{"n_kv_head": 4, "head_dim": 64, "parallel_block": false, "decay_shape": "linear", "steps": 6451, "dataset": "wikipedia_en"}
Each number is 200 + 30 x the weight over its row's rms, rounded and kept within 0 to 999. Layers, rows and columns count from 0. The size before them is the row's rms in percent of the matrix's.

# layer 4 MLP down, 512x2048, rms 0.0517, rows 0-50, columns 1856-1919
098,151,191,175,210,237,230,178,189,225,210,194,160,146,215,224,241,238,174,218,187,195,214,186,201,170,198,218,192,103,205,214,182,221,136,223,170,215,222,205,239,190,290,198,240,175,180,195,170,228,239,193,191,217,227,159,185,212,190,214,171,210,201,193,190
096,231,204,202,189,251,237,225,183,180,209,212,214,189,220,219,230,188,159,190,182,195,233,218,240,206,225,234,146,205,188,197,183,139,186,167,264,194,173,219,210,144,184,182,182,235,226,212,194,212,206,215,199,199,228,224,282,221,217,216,209,215,203,210,208
104,160,186,210,184,180,207,239,246,99,177,212,215,198,203,172,201,193,190,226,224,226,138,226,166,221,224,201,165,206,160,202,187,177,261,188,163,190,205,192,198,184,209,235,187,195,209,172,158,252,186,200,175,189,158,229,199,174,193,213,203,235,208,158,227
099,185,209,220,220,202,226,217,170,210,218,176,222,222,186,213,149,200,203,202,216,168,237,212,234,221,217,191,190,182,211,205,185,223,272,206,159,175,250,123,237,237,173,201,205,232,191,167,227,200,223,250,251,184,161,187,226,155,212,189,247,206,131,180,158
113,129,132,166,228,198,179,343,196,226,193,251,261,179,195,207,207,238,201,210,206,172,215,250,210,196,202,216,244,180,226,164,163,226,173,247,226,214,280,218,219,188,236,233,190,167,215,198,215,215,201,180,213,241,210,214,149,191,187,213,224,165,193,201,198
097,183,245,208,260,186,170,201,198,174,204,192,224,235,176,196,153,192,193,157,180,145,161,205,201,238,210,187,242,204,169,196,146,219,234,136,242,208,192,182,180,203,167,169,209,263,170,179,211,175,179,184,219,172,219,196,212,145,180,203,225,172,188,162,226
097,188,251,223,154,253,213,188,128,172,233,173,139,195,213,167,209,170,220,188,225,161,248,211,192,208,198,224,185,189,184,220,199,170,242,233,179,188,181,171,163,190,176,190,220,197,205,253,159,223,171,165,153,239,200,167,174,213,184,156,261,179,157,218,185
098,211,199,236,195,233,176,202,204,197,175,196,219,220,202,225,208,171,185,202,152,222,210,230,236,210,230,162,232,160,186,185,181,246,206,199,231,207,185,222,225,242,196,166,223,209,185,233,204,232,204,122,173,160,224,198,182,212,228,183,206,186,193,287,232
102,220,258,252,179,246,191,208,193,264,238,235,183,241,207,219,186,209,192,202,193,181,171,199,205,177,194,207,177,141,253,261,222,214,154,158,199,175,207,218,230,197,162,191,251,155,206,240,188,226,207,235,180,184,220,177,195,219,176,214,155,240,207,248,176
093,192,288,190,177,156,200,207,198,202,213,219,198,230,192,216,229,257,235,246,186,201,177,178,213,191,176,156,156,212,206,209,201,193,183,155,254,218,226,190,194,139,183,180,191,232,226,188,198,236,190,168,161,210,203,239,211,192,186,214,220,197,215,224,184
098,216,177,172,179,212,263,217,138,209,218,212,193,182,225,147,197,254,177,241,180,146,190,218,212,196,189,166,161,211,162,195,227,131,192,182,247,240,238,212,149,250,216,268,187,217,206,192,187,227,284,160,150,167,217,220,201,235,190,193,210,171,177,167,203
094,244,218,206,161,174,211,228,256,187,181,215,212,183,177,201,150,208,232,214,224,221,231,166,182,255,264,222,204,191,194,209,217,233,180,199,212,189,185,235,223,241,172,235,188,277,189,146,228,233,131,170,176,165,221,226,200,208,223,220,186,199,186,191,203
103,197,209,163,220,179,214,183,228,181,173,204,211,220,249,198,211,167,170,196,223,219,236,195,160,202,176,173,203,216,228,284,231,258,200,229,193,162,181,257,230,228,197,209,224,213,184,179,178,186,195,220,146,174,272,182,161,147,200,178,176,161,170,233,167
098,124,287,196,166,190,191,174,227,217,244,165,161,188,202,170,221,274,156,177,249,243,225,182,200,178,225,199,139,190,247,209,200,171,160,196,165,191,209,200,167,235,194,202,252,212,189,168,180,195,181,185,260,252,259,222,221,175,221,185,217,204,222,246,169
100,222,171,204,190,187,191,164,154,226,193,210,213,174,205,203,193,176,251,146,156,207,212,224,138,188,182,218,178,251,187,267,154,168,216,205,218,239,214,209,220,166,161,226,195,177,176,196,190,186,235,231,184,183,226,193,219,137,223,220,215,177,171,201,145
095,167,207,194,208,221,224,207,222,197,222,181,169,208,176,153,232,206,237,219,210,160,223,230,225,216,230,198,229,185,214,187,212,134,185,213,174,231,194,181,190,210,235,190,121,199,209,168,208,234,240,212,198,195,145,207,209,195,179,231,255,191,202,187,230
099,271,186,189,208,228,210,203,204,241,217,175,207,194,197,172,220,177,232,231,199,210,183,210,167,210,191,243,210,184,171,191,189,201,241,222,221,169,122,191,179,275,188,245,213,179,195,218,155,200,243,222,201,230,196,211,150,183,204,159,209,184,174,168,190
097,191,150,171,172,186,172,190,126,226,221,220,193,251,224,193,215,180,210,265,223,207,171,213,189,173,177,195,170,210,193,263,202,234,193,212,159,254,162,145,222,193,181,230,244,190,205,192,143,181,173,202,243,229,231,201,229,193,208,222,178,189,186,229,172
095,206,209,174,193,173,195,173,205,175,164,166,213,190,154,173,180,207,146,166,251,206,159,241,187,212,168,216,180,166,195,207,208,217,168,191,164,230,176,190,203,221,220,162,186,187,184,185,149,189,243,178,224,176,185,214,178,245,152,205,147,206,224,210,247
097,189,179,235,220,218,159,172,173,212,219,173,172,166,164,158,225,165,145,167,239,238,217,202,228,193,171,208,173,188,228,212,208,189,139,165,214,203,168,248,213,214,189,226,194,164,234,180,253,176,206,277,177,224,195,202,209,157,221,210,210,213,211,228,243
094,195,185,203,200,215,218,176,149,237,176,222,189,217,167,239,170,242,217,170,206,207,210,195,155,193,199,168,193,248,166,172,193,205,216,166,160,276,234,204,243,115,228,227,240,209,239,220,228,190,217,133,174,157,163,203,186,187,242,225,218,181,175,179,217
100,146,203,158,198,223,166,147,213,206,207,144,203,222,190,205,259,158,241,219,191,239,193,166,192,185,148,241,177,224,255,250,203,144,188,263,175,182,237,186,202,197,155,158,197,207,204,170,175,222,211,210,263,213,262,196,197,231,251,181,197,209,165,200,224
096,250,223,194,191,236,187,194,240,226,161,157,180,177,221,239,159,208,190,238,188,247,258,207,221,173,139,203,258,134,171,192,167,189,195,204,187,173,197,136,180,209,128,228,164,145,118,193,267,241,237,204,178,176,204,220,145,133,236,181,212,232,210,176,196
097,216,114,178,219,201,219,226,227,204,187,231,143,135,243,189,224,154,234,155,151,190,230,164,197,228,192,182,194,176,168,257,208,204,231,230,143,200,219,133,256,169,241,200,203,150,178,206,234,171,208,228,132,268,211,218,192,207,208,132,188,243,202,214,187
102,181,198,208,228,213,198,206,176,195,148,167,187,193,224,199,207,223,262,196,199,198,214,263,221,211,228,159,251,195,159,228,222,218,208,250,193,194,203,155,164,166,230,154,207,221,204,220,196,187,217,172,208,215,180,198,207,207,208,160,254,163,152,170,175
100,166,194,170,245,192,212,215,169,249,220,209,200,163,219,206,203,239,187,143,229,167,233,184,236,199,158,205,195,165,218,232,209,162,223,185,135,197,210,215,215,195,189,197,186,216,165,199,200,209,153,205,158,216,156,197,185,260,154,269,240,239,191,220,178
100,207,161,217,204,194,210,223,225,174,173,170,231,194,152,215,218,191,234,165,193,216,196,208,171,195,179,236,209,225,146,263,204,215,227,234,208,182,191,206,241,190,205,213,219,191,202,141,201,187,173,184,162,131,226,213,195,172,255,194,154,182,190,240,147
095,187,208,181,225,165,211,205,176,180,197,205,222,235,232,152,186,225,201,253,187,198,252,212,231,226,179,200,227,203,167,222,186,146,214,228,155,222,175,233,156,211,199,214,245,215,259,235,169,213,230,206,207,205,212,163,114,169,171,191,211,204,228,191,218
175,189,167,180,189,170,256,257,212,167,223,207,223,242,196,201,216,205,227,191,181,183,163,225,194,216,197,205,200,204,171,196,191,219,192,239,214,182,188,213,166,179,217,211,227,179,172,181,176,220,184,211,206,196,252,168,205,141,189,149,189,239,206,214,205
098,274,257,196,195,212,204,195,188,243,239,176,182,225,206,244,260,214,186,193,228,224,169,179,216,261,217,167,170,193,163,228,214,261,244,222,197,198,231,304,200,183,205,222,220,192,191,181,177,192,167,181,237,208,206,235,207,166,191,210,176,239,142,194,176
097,155,188,168,177,208,134,218,198,204,246,143,217,217,148,169,241,215,225,253,211,197,215,201,210,218,223,167,143,230,150,196,235,236,207,200,198,160,162,170,202,163,154,197,203,161,205,150,189,235,177,215,191,176,205,251,199,169,181,225,270,209,204,182,177
100,203,200,242,181,152,155,164,212,231,180,184,156,207,168,184,174,177,217,191,219,197,213,225,189,216,152,174,230,173,156,137,183,170,193,159,178,133,207,157,214,272,197,180,189,239,194,198,233,198,243,203,165,223,220,211,183,171,224,244,209,182,205,200,187
093,214,127,233,227,153,161,181,205,167,216,247,198,209,151,201,207,113,149,147,206,153,195,202,213,188,205,203,148,246,187,168,226,216,273,227,210,213,169,199,224,162,186,144,190,234,243,177,207,204,269,195,215,258,166,143,200,210,169,248,256,158,185,196,226
100,212,176,135,205,236,144,200,152,156,188,184,143,209,181,193,210,243,233,223,216,203,188,196,236,150,154,165,180,167,175,203,192,215,206,192,178,182,198,233,233,172,179,190,112,166,186,244,171,164,204,164,187,226,224,239,149,257,198,261,216,179,223,181,234
097,157,157,189,139,185,183,191,261,177,271,237,224,234,226,178,202,225,176,173,153,188,146,197,160,187,240,236,187,245,143,183,179,210,178,164,214,194,176,214,191,271,169,198,216,183,170,119,149,223,223,177,160,208,221,177,205,164,204,166,177,202,272,208,221
097,249,188,194,228,202,219,195,223,244,193,225,230,159,204,195,251,218,172,216,165,182,215,208,160,199,191,154,183,159,169,136,184,167,145,206,229,228,171,191,201,228,211,203,198,216,158,238,201,230,199,193,235,199,232,226,171,213,203,231,194,252,207,219,204
095,166,243,201,191,194,210,196,217,202,185,203,164,225,172,196,195,197,181,129,277,223,166,190,212,195,245,182,188,194,164,201,178,157,243,175,220,134,193,254,176,162,144,217,171,165,178,194,251,197,157,183,188,193,132,253,135,193,219,202,205,216,199,226,182
098,184,228,209,181,137,243,155,255,195,127,211,227,164,222,164,190,175,181,258,192,226,247,197,179,209,227,176,221,157,213,251,216,191,175,188,125,230,191,261,205,214,174,216,199,220,238,215,239,225,206,231,183,162,168,179,199,240,170,208,242,241,184,201,171
097,250,221,174,228,193,209,202,213,240,243,172,207,202,195,190,193,201,219,117,216,161,163,225,207,153,176,212,166,204,222,181,217,202,177,176,225,196,200,223,201,154,199,94,202,218,171,196,168,242,222,199,171,210,182,211,168,187,128,179,232,128,198,143,221
096,150,209,249,213,192,182,270,235,274,219,197,236,214,223,238,215,219,206,183,169,202,244,223,215,198,197,190,247,206,140,173,230,243,272,201,207,239,204,213,231,162,209,207,152,190,253,146,231,156,241,186,193,193,132,229,195,238,189,235,175,199,233,279,167
096,195,192,196,186,152,168,185,246,247,202,212,183,181,242,207,144,208,212,214,214,174,186,219,213,192,210,192,208,215,195,204,174,242,147,151,182,191,129,197,229,208,137,255,187,209,214,185,200,236,250,160,247,197,205,202,213,120,202,164,216,200,200,175,271
097,236,102,206,213,196,188,197,227,157,170,144,206,217,289,163,207,201,206,166,197,190,153,219,216,191,222,211,156,244,173,207,153,212,162,162,154,259,217,230,134,212,193,196,228,188,207,139,169,182,162,142,178,182,245,214,224,221,218,224,236,196,232,173,213
100,215,250,185,181,183,172,212,157,184,205,208,199,212,223,176,154,230,204,177,148,189,202,157,215,152,203,241,183,219,232,229,220,233,221,189,202,210,226,181,251,235,266,149,175,190,152,169,205,172,242,184,230,250,203,151,201,209,125,178,178,213,207,213,227
099,178,174,181,198,225,177,217,160,232,185,205,175,234,226,159,202,213,224,178,235,190,193,215,208,211,171,165,203,168,249,213,186,221,193,239,237,198,211,164,186,170,204,214,211,184,181,154,242,233,220,210,225,205,178,196,241,195,112,220,157,190,167,230,227
096,177,250,160,158,190,200,174,171,169,201,243,181,232,275,236,169,197,212,221,205,179,201,189,202,184,177,220,243,209,180,171,193,186,192,215,185,165,263,215,213,216,210,222,228,226,213,249,189,168,214,234,171,142,218,216,195,177,193,208,223,182,198,234,207
104,204,200,248,161,194,174,154,172,185,158,162,127,232,214,194,178,183,173,254,231,207,246,201,164,238,221,130,169,213,206,192,199,217,205,199,193,196,200,222,127,250,169,180,183,228,223,198,231,194,179,227,162,228,242,167,156,234,229,206,189,168,154,256,97
097,201,214,209,196,178,222,193,163,215,170,225,242,219,168,187,230,173,206,218,192,194,251,155,218,184,191,165,189,200,195,198,221,199,182,216,241,156,143,154,178,164,218,229,203,170,220,193,208,212,164,227,201,138,204,225,254,179,226,209,173,207,191,156,194
098,139,202,187,172,211,167,206,207,249,165,194,231,212,231,208,232,182,196,171,219,195,240,171,204,186,125,177,189,190,168,231,200,195,236,177,194,169,159,203,238,201,237,208,155,221,219,254,189,219,170,207,195,187,207,190,218,219,198,208,171,186,214,168,134
097,187,233,178,189,176,195,224,184,236,216,193,151,208,149,186,220,170,238,147,199,223,188,210,224,188,174,220,187,217,188,211,143,227,188,150,204,280,301,215,159,221,221,204,245,232,164,215,192,224,185,208,211,190,168,166,194,161,157,185,206,241,179,157,202
126,210,144,204,171,159,185,183,210,222,225,197,213,190,186,215,232,173,226,187,174,213,161,111,213,213,171,170,153,156,222,154,242,231,177,242,208,244,177,188,193,165,217,178,182,232,153,219,273,171,222,228,228,216,139,234,217,284,221,181,164,255,180,177,141
097,147,223,234,168,216,191,168,164,187,191,192,215,206,191,173,187,195,203,141,267,202,167,206,208,230,197,177,158,222,201,233,183,232,205,195,180,241,201,201,144,206,180,191,212,189,207,262,215,179,245,202,173,228,172,162,168,211,236,236,236,220,194,191,208